Weights of a small GPT-style language model, trained from scratch on English Wikipedia.
Size: 11 layers, width 448, 26.8M parameters.
Architecture: rotary positions, no biases in attention or MLP.
Training: a variant of Adam for these matrices, 553M tokens.
Each number is 128 + 24 x the weight over its row's rms, rounded and kept within 0 to 255. Layers, rows and columns count from 0. The size above them is the row's rms in percent of the matrix's.

# layer 2 MLP up, 1216x448, rms 0.0293, rows 1115-1124, columns 336-447
size [108 131 129  71 111  78 108  65 113 120]
[[ 79 153 180 134 142 141 157 125 131 134 156 127 109 127 116 117 160  79 122 192 130 102 117 150 146 146 139 118 109 106 127 124 111 116  92 120 156 164 147 155 153 131 105 120  66 157 124 158 112 141 103  77 117  83 142 127 119 126 161 164 124 127  84 107 120 124 115 161 146 122 112 154 123  95  89 143 111 124 111 106 156 129 134 138 146 137 155 167 113 139 161 109 119 141 139 113 123 125 130 144 110 137 107 164 122 136 111 133 133 111 105 128]
 [140  95  98 174 142  97 128 142 161 123  94  92 140 121 144 109 146 171 109 144  97 151 124 135 144 103 191 154 142 148 123 151 101 121 122 119 125  88 124 165 115 146 119 116 118  99 169  94 114  86 159 116 141 144 126 131 121 158 114 130 124 105 113 185 167 135 139  98 118 146 113 162 111 188 154 114 134 140 152 125 133 132 108 132 144 159 133  84  89 112 114 124 101  99 150 127 109 140 184 120 130 145 143 153 108 114 146 140 129 171  95 163]
 [115 122  82 115 133 111 124 117 155  68 104 151 187 100 124 113 151 100  91 128 143 120 142 136 135 156 121 125 135 122 123 109 108 149 132 134 104 138 148 122 157 168 128 137 125 129 135  85 123 110 121 113 133 141 112 112 113 162 143 134 160 143 122 104 116  67  82 122 114 130 147 146 130 134  98 129 121 124 106 108 135 115 105 103  98 111 119 135 107 141 101 138 109 186 169 142 144 110 136 118  95 125 137 108  97 110 101 120 168 123 131 159]
 [ 94 129 123 156 116 138  95 140 143 122 177 123 103 142  92 132 105 121 128 132 151 105 107 110 148 120 109 132 126 112 149 140 100 140 138 136  90 128 110 105 125 143 148 152 155 145 147  90 118 101 123 157 106 159 136 115 136 125 139  89  97 147  96 115 142  95 131 107 158 125 105 151 100  95 107 127 143 136 115 143  84 148 105 152 126 173 135 146 128 136 155 128 150 150 140  94 147 135  89 104 174 126 140  95 138 121 159  87 110 149 121 145]
 [161 104  87  91 109 120 149 119 141 119 117 130 129 141 140 104 154 151  70 120 116 117 120 114 147 134 113 143 126 113 148 111  72 142 137 102 156 141 163 111 119 126 220 135 106 148 137 115 129 129 121 152 139  93 141 110 117 143 181 102 140 108 134 117 127 104 117 167 163 113 145 146  81 139 103 115 140 133 137 115 101  98 132  94 120 102 109 144  96  83 168 135 127 132 139 129 154 128 111 124 131  95 114 136 118 129 102 143 154 132 106 102]
 [130  99 163 103 122 132  90 170 120 102 175 125 110 107 128 163 138 119 127 102  99 107 140 116 109 148 170 132 110 138 170 146 152 115 163 160 166 131 136 141 128 118 156 140 136 152  83 126 111 104 138 140 102 155 187  76 112 124 117 134 143 135  77 115 129 163 116 116  98 132 121 114 109 117 193 135 104 137 107 108 129 103 148  83 121 131 126 147 130 115 133 115 131 139 148 128 128 139 122 103 102 135 141 145 118 119 141 155 127 109 106 130]
 [143  93 138 156 136 151 138 128  97 162 162 147 134 134 118 127 116  98 121 131 140 162 129 137 133 141 106 139 132 118 131 114 148 115 111 165 187 129 131 118 150 146 125 162 120 162 134 170 167 157 124 144 147 135 126 104 122 142 167 132 107 156 152 139 105 138 150 139 152 155  87 112 160 152 127 152 137 138 116 142 102 148 209  84  92 161 127 127 101  92 145 120 146 143 116 111 117 149 127 167 100 136 129 151 107 135 164 153 131 107 105 123]
 [117 149 141 157 148 167 112  95 133 131 170 121 162 125  97 143 115 155 124 127  87 134 148 159 108 139  93 147 137 134 136 168 109 124 129 129 106 162 139 128 117 121 141  76 136 152 151 132 135 146 125 139  98 136 158 160 129 148 162  98 161 159 125 123 179 129 142  62 123 152 170 122 121 112 130 104 148 162 129 132  93 110 163 115 134 148 138  96 121 104 143   3 140 132 210 123 119 126 143 134 161 160 147 140 128 125 105 157 178 189 125 134]
 [114 156 187 154 111 157  90 132 164 151 154 130 158 130  75 129 127 141 146 161 104 115 164 117 122 130  91 143 152 125 118  87 148 113  97 119 126 111 133 149 156 133  78 130 100 141 153 135 171 122 109 120 182 121 122 132 121 137 121 160 133 141 118 157 116 128 146 105 166 133  90  68 137 142 164 135 123 100 136 125 129 149 141  74  96 148 133 174 164 117 102 160 157  79 160 127 108 149 133 123 134 141  97 122 121 104 153  82 109 100 167 136]
 [131 100 153  86 130 145 111 133 133  86 131 129 139 132 122  78 130 157 124 127 140  92 137 141 155 153 143  83  85 111 142 137 129 131 121 116 102 154 146 119 159 140 129 129 141 115  95 113 135 140 153 111  87 131 110 135 122 159 184 119 116 128  58 118 104 118 133 119 113 103 148 119  96 122 117 125 135 141 152 126 151  94  85 107  98  97 131 130  85 107 123  94 111 172 143 180 143 115 111 123 114 108 126 120 149 152  40 136 105 140 137 174]]
# layer 2 MLP down (transposed), 1216x448, rms 0.0286, rows 1115-1124, columns 336-447
size [110 122 113  70 129  79 102  75 103 134]
[[ 90 159 138 124 128 154 134 117 123 130 129 114  84 150 113 131 143  92 147 120 126 109 120 130 179 146 139 122 143 114 130 114 117 129  99 125 155 130 134 124 147 131 118 126 101 163 164 148  87 116 137  95 137 122 138 147  24 106 192 151 122 118  85 154 119 109  76 142 166 120 110 145  79 121 114 149 101 111 103 101 137 158 129 111 169 107 150 124 108 128  81 131 151 139 151 120 114 120 155 130 123 134 138 152 109 152 116 121 146 127 120 148]
 [120 100 134 115 151 105 132 126 179 111  98 126 115 119 157 120 125 140 122 135 122 116 140 108 124 107 120 110 120 158 134 124  57  99 104 121 141 137 120 171 131 117 121 115 135 114 126 113 108 118 139 101 146 176 131  92 209 155 131 156  97  88 132 117 148 122 106 105 123 103 139 182 111 155 117 136 138 104 141 119 151 106 104 139 123 129 147 133 146 137 137 126 112 127 101 142 134 139 159 137 136 133 147 181 128 108 117 119  78 137 103 140]
 [147 120 136 149 145 126 107 119 143 107 136 135 154 116 111 168 145 146 144 134 127 115 119 128 117 179 151 123 146 114 143 117 112 147  76 137 129 121 138  91 120 127 120 125 134 128 125 140 130 125 129 112 114 113 109 126   0  91 172  92 114 127 112 147  68 130  87 109 113 136 120 103 149 154 123 139 111 135 127 105 174 129 114 116  96 119  97 125 114 115 136 111 118 139 132 146 131 140 105 117 138 139 114 108 143 110 123 122 127 122  94 108]
 [113 101 172 120 112 121 144  83 160 141 146 138 118 108 118 110 158 143 119 174  95 106 141 147 130 119 141 119 119 126 114 116 177 141 137  93 134  74 151 127 165 129 118 104 141 140  98 139  82 125 150 123 135 124 143 152 143 144 106 134 134 109 158 140 157  89 100 152 133 113 173 185 122 111 140 124 121  95 141 134  85 105 147  96 136  81 102 123  90 151 132 130 143  78 143 100 109 138 138 151  96 153 130 103 140 142 122 150 159 119 126 131]
 [119 124 131 140 106 141 168 122  97 125 127 102 127 105 131 141 124 126 102  89 137 129 118 131 137 130 181 153 137 128 137 135 111 154 116 116 132  94 164 109 169 139 188 133 158 134 135 145 102  99 118 114 114 102  87 110 140 114 169 109 119  92 114  93 121 145 124 142 148 121 136 125 120 162  92 136 146 120 134 154 149 109 127 102 105 128 119 116 131 138 154 112 129 114 184 147 120 145  87 116 157 130  98 109  94 152 113 127 123 119 116 149]
 [134  94 116 114 120 143 121 126 130 168 142 132 141 150 133 144 179 147 141 112 152 169 154  92 132 120 137 124 137 139 151 104 128 107 119 130 158 176 100 121 159 115 130 118  97 147 118 161 131 121 103 135 101 169 117 130 148 129 113 120 135 151 128 141 189 117 111 125 124 130 139  79 163 132 116 118 154 128 171 112 125 136 134 127 108 151 169  86 161 141 123  99 155 167 129 165 122 152 143 110 113 144 120 169 124 151  92 139 139 153 139 133]
 [109 142 162 135 137 118 112 128 160 114 123 139 141 170 126 124 152 104 131 114 124 140 165 120 175 134 105 113 129 130 130 125  97 131 131 127 123 175 126 127  92 151 154 113 156  98 116 121 136 150 122 127 104 105 141 114   0 141 159 116 100 124 120  95 114 145 106 153 137 135 109 117 121 111 128 108 138  86 144 137 123 109 107 141 133 156 146 162 158 108 122 116 131 156 160 153 141 131 105 126 109 108 116 108 159 143 143 124 118 146 119 132]
 [ 91  97 157 129 114 114 133 155  88 139 112 130 121 159 112 123  89 175 132 179 128 118 139 133  96 113  99 124 207  92  89 156 119 101 153 148 118 127 152  94 110 127 108 112 128 113 148 130 135 135 141 117 144 109  70 145 119  93 105 178 126 143 126 158 122 135  95 103 114 110 137 109 136 106 144 110 143 154 148 137 109 113 109 100 140 131 166 122 135 126 141 116 117 138 113 146 143 142 138 124 157 159 142 108 166 107 113 132  94 155 157 139]
 [121 174 130 170 136 112  99 171 137 146 132 114 113 127  95 143  99 179 155 129 115 116 129 170 127 122 138 167  81 140 113 124 122 141 115 148 125 119 130 127 117 152 120 149  96 140 127 115 109 129 108 125 186 109 127 153  13 137 132 131 132 135 115 181 134 134 129  80 118 105 112 107 137 110 128 151 144 117 113 119 165 149 137 101 135 121 125 169 111 143 115  82 154 132  84 174 133 134 144 129 151 154 100 145 136 133 133 121 112 110 162 115]
 [146 123 105 157 164 123 131 126 121  95 142 136 155 117 143  69 125 118 135 136 124 137 126 132 128 138 131 137  46 118 137 147 132 126 137  99 195 154 134 120 136 139  92 123 139 141 113 138 137 150 127  74 140 136 153 109 166 129 142 108 127 112 134 128  99 119 133  93 135 123 163 153 146 103 145 128 151 136 126 111 153  87 136  69 122 125 153 147 125 114 125 140 116 167 178 131 136 143 107 107 100 137 128 127 137 152  89 141 112 157 117 141]]
# layer 2 MLP gate, 1216x448, rms 0.0298, rows 1116-1124, columns 336-447
size [132 127  64 130  70 115  76 111 140]
[[142 112  90 123 161  83 130 123 178  99 102 111 107 121 132 110 129 153 164 133  97 131 103 113 136 104 156 109 124 158 116 120  74 120 130  83 113 129 125 165  97 150 110 125 146 108 107 106 111 118 143 116 144 181 139 105 141 170 119 114 111 101 135 108 143  96 137 102 139 110 121 143 115 151 142 201 111 118 149 127 152 112 113 156 128 140 122 109 127 154 133 115 133 130 122 140 112 141 169 128 114 139 167 167 110 119 133 125  93 146 111 132]
 [124 161 182 139 108 159 116 110 132 187 142 100  86 151 136 145 117 136 167 151 138 117 113 114 105 113 139 111 123 139 133 160 139 105 146 110 142  99 122 160 121  96 125 130 100 129 125 142 122 130 151 126 150 124 131 152 121 104 137 125  99 118 127 161 138 172 192 154 143 149 139 111 116 144 150 129 138 127 141 153 120 129 121 141 146 134 151 131 152 105 182 118 140  91 121 111  98 128 125 139 165 130 133 135 168 113 190 174  93 160 126 124]
 [119 121 128 156 109 150 110  92 144 147 140 135  79 142 113 135 118  93 122 113 134 105 148 114 116 133 149 161 149 124 124 163 117  99 102 106 131 111  97 114  60 127 126 151 129 182 167 110 156 154 116 108 119 141 134 175 129 127 111 103 110 153 120  97 133 140 138 113 142 125  99  69 112 142 162 156 162 106  91 157 104 105 160 129 122  83 147 128 129 118 108 126  99 110 104  95 121 134 117 108 143 126  97 117 144 113  72 120 102 158 131  85]
 [151 110 174 131 144 138 114 106  83 132 134  83 151 152 152 167 127 129 163  84 131 167 120 151 127  96 118 121 179 133 155 146 118 141 182 133 126 112 144 116 153 171 133  86 144 107 108 162 115 118 145  79 156 140 135 156 125 109 127 136 162 121 147 125 130 154 117  95 149 166 146 103 147 168 125 130 170 120  93 131 134 117 128 149 104 133 121 151 120 106  87 111 158 116 152  89 141 137  84 158 156 130 124 158 161 152 171 108 149 164 129 141]
 [113 103 141 120 114 167 145 161 135 147 116 101 106 121  89  99 132 145 115  90  78 101 143 145 136 132 150 172 137 111 132 179 144 141 140 116  94 116 124 100  80 141 130 150 145 110 153 174 139 115  54 133 103 123 119 135 112 153 117 160 102 145 129  64 166  98 119 115 134 136 115 139 126 143 116 127 132  89 110 125 118 117 134 159  96 132 133  86  98 142 149 171 137 140  79 140 145 123 129 140  96 152 123 100 151 111  97 113 130 132 113 143]
 [119 104 138 101 108 143 158 113 140 126 132 119 109 125 131 135 112 133 101 150 123  76 140 143 115 120 144 118 145 158 150 114 106 143 125 106  89 129 120 136 137  91 111  66 143 111 122 148 103 108 114 125 113 132 151 124 127 146 114 105 131 127  93  94 145 124  86  80 109 149 140 126 104 125  95 106 126 118 106 117 129 103  88 134 165 104  86 139 144 164 133 112  92 121 142 102 120  93 170 137 124 113 121 127 133  79 122 137 161 173 126 125]
 [141 110 100 134  89 161 167 139 109 101 139 129 114 124 146 110  85  86 113 171 109  83 104 121 138 121 169 159 106 121 138 129 132 114 131 142 123 147 167 118 133 106 115 128 129 110 160 125 132 153 124 158 146 108 116 113 127  94 149  61 109 102 143 129 151  87 120 120 163 132 122 133 148 134  74  50  94 115 110 138 129 129 142 118 110 147 108 134 135 115 113 165 157 127 120 116 142 138 123 113 110 121 109 185 125 100 131 134 118 124 140 111]
 [139 100 110 139 142 140 173 121 117 115 118 132 107 117 168 145 132  96 120 115 158 166 113 144 131  99 177 122 119 120 139 164 107 126 109 130 114 122 102 116  89 122 161 134 115 116 128 136  86 133 156  98  87 145 134 136 114 138 134 111 112 131  99 112 132 118 130 146  75 154 161 142 124 104 111 115 128 141 107 110 125 132 141 125 128 116 151  86 108 128 143 125  75 153 114 116 142 100 112 142 102 121 145 134 110 145 152 196 156 134 104 102]
 [123 162 146  94 153 122 128  88 153 125 128 122 127 127  79 148 106 140 130 167 132 152 137 136 130 110 127 130 112 127 161 173 143 113 139 128  95 103 110 148 106 104 109 136 107 123 123 117 195 172 196 160 148  96  94 165 121 118 134 146 105  92  95 151 123 137 143 104 138 122 127 110  88 151 111 118 171 123 109 115 141 141 143 124 154 133 132 144  91 126 155  81 115 151 139 155 145  70 149 135 130  95 138 118 131 113 120 138 133  95 142 129]]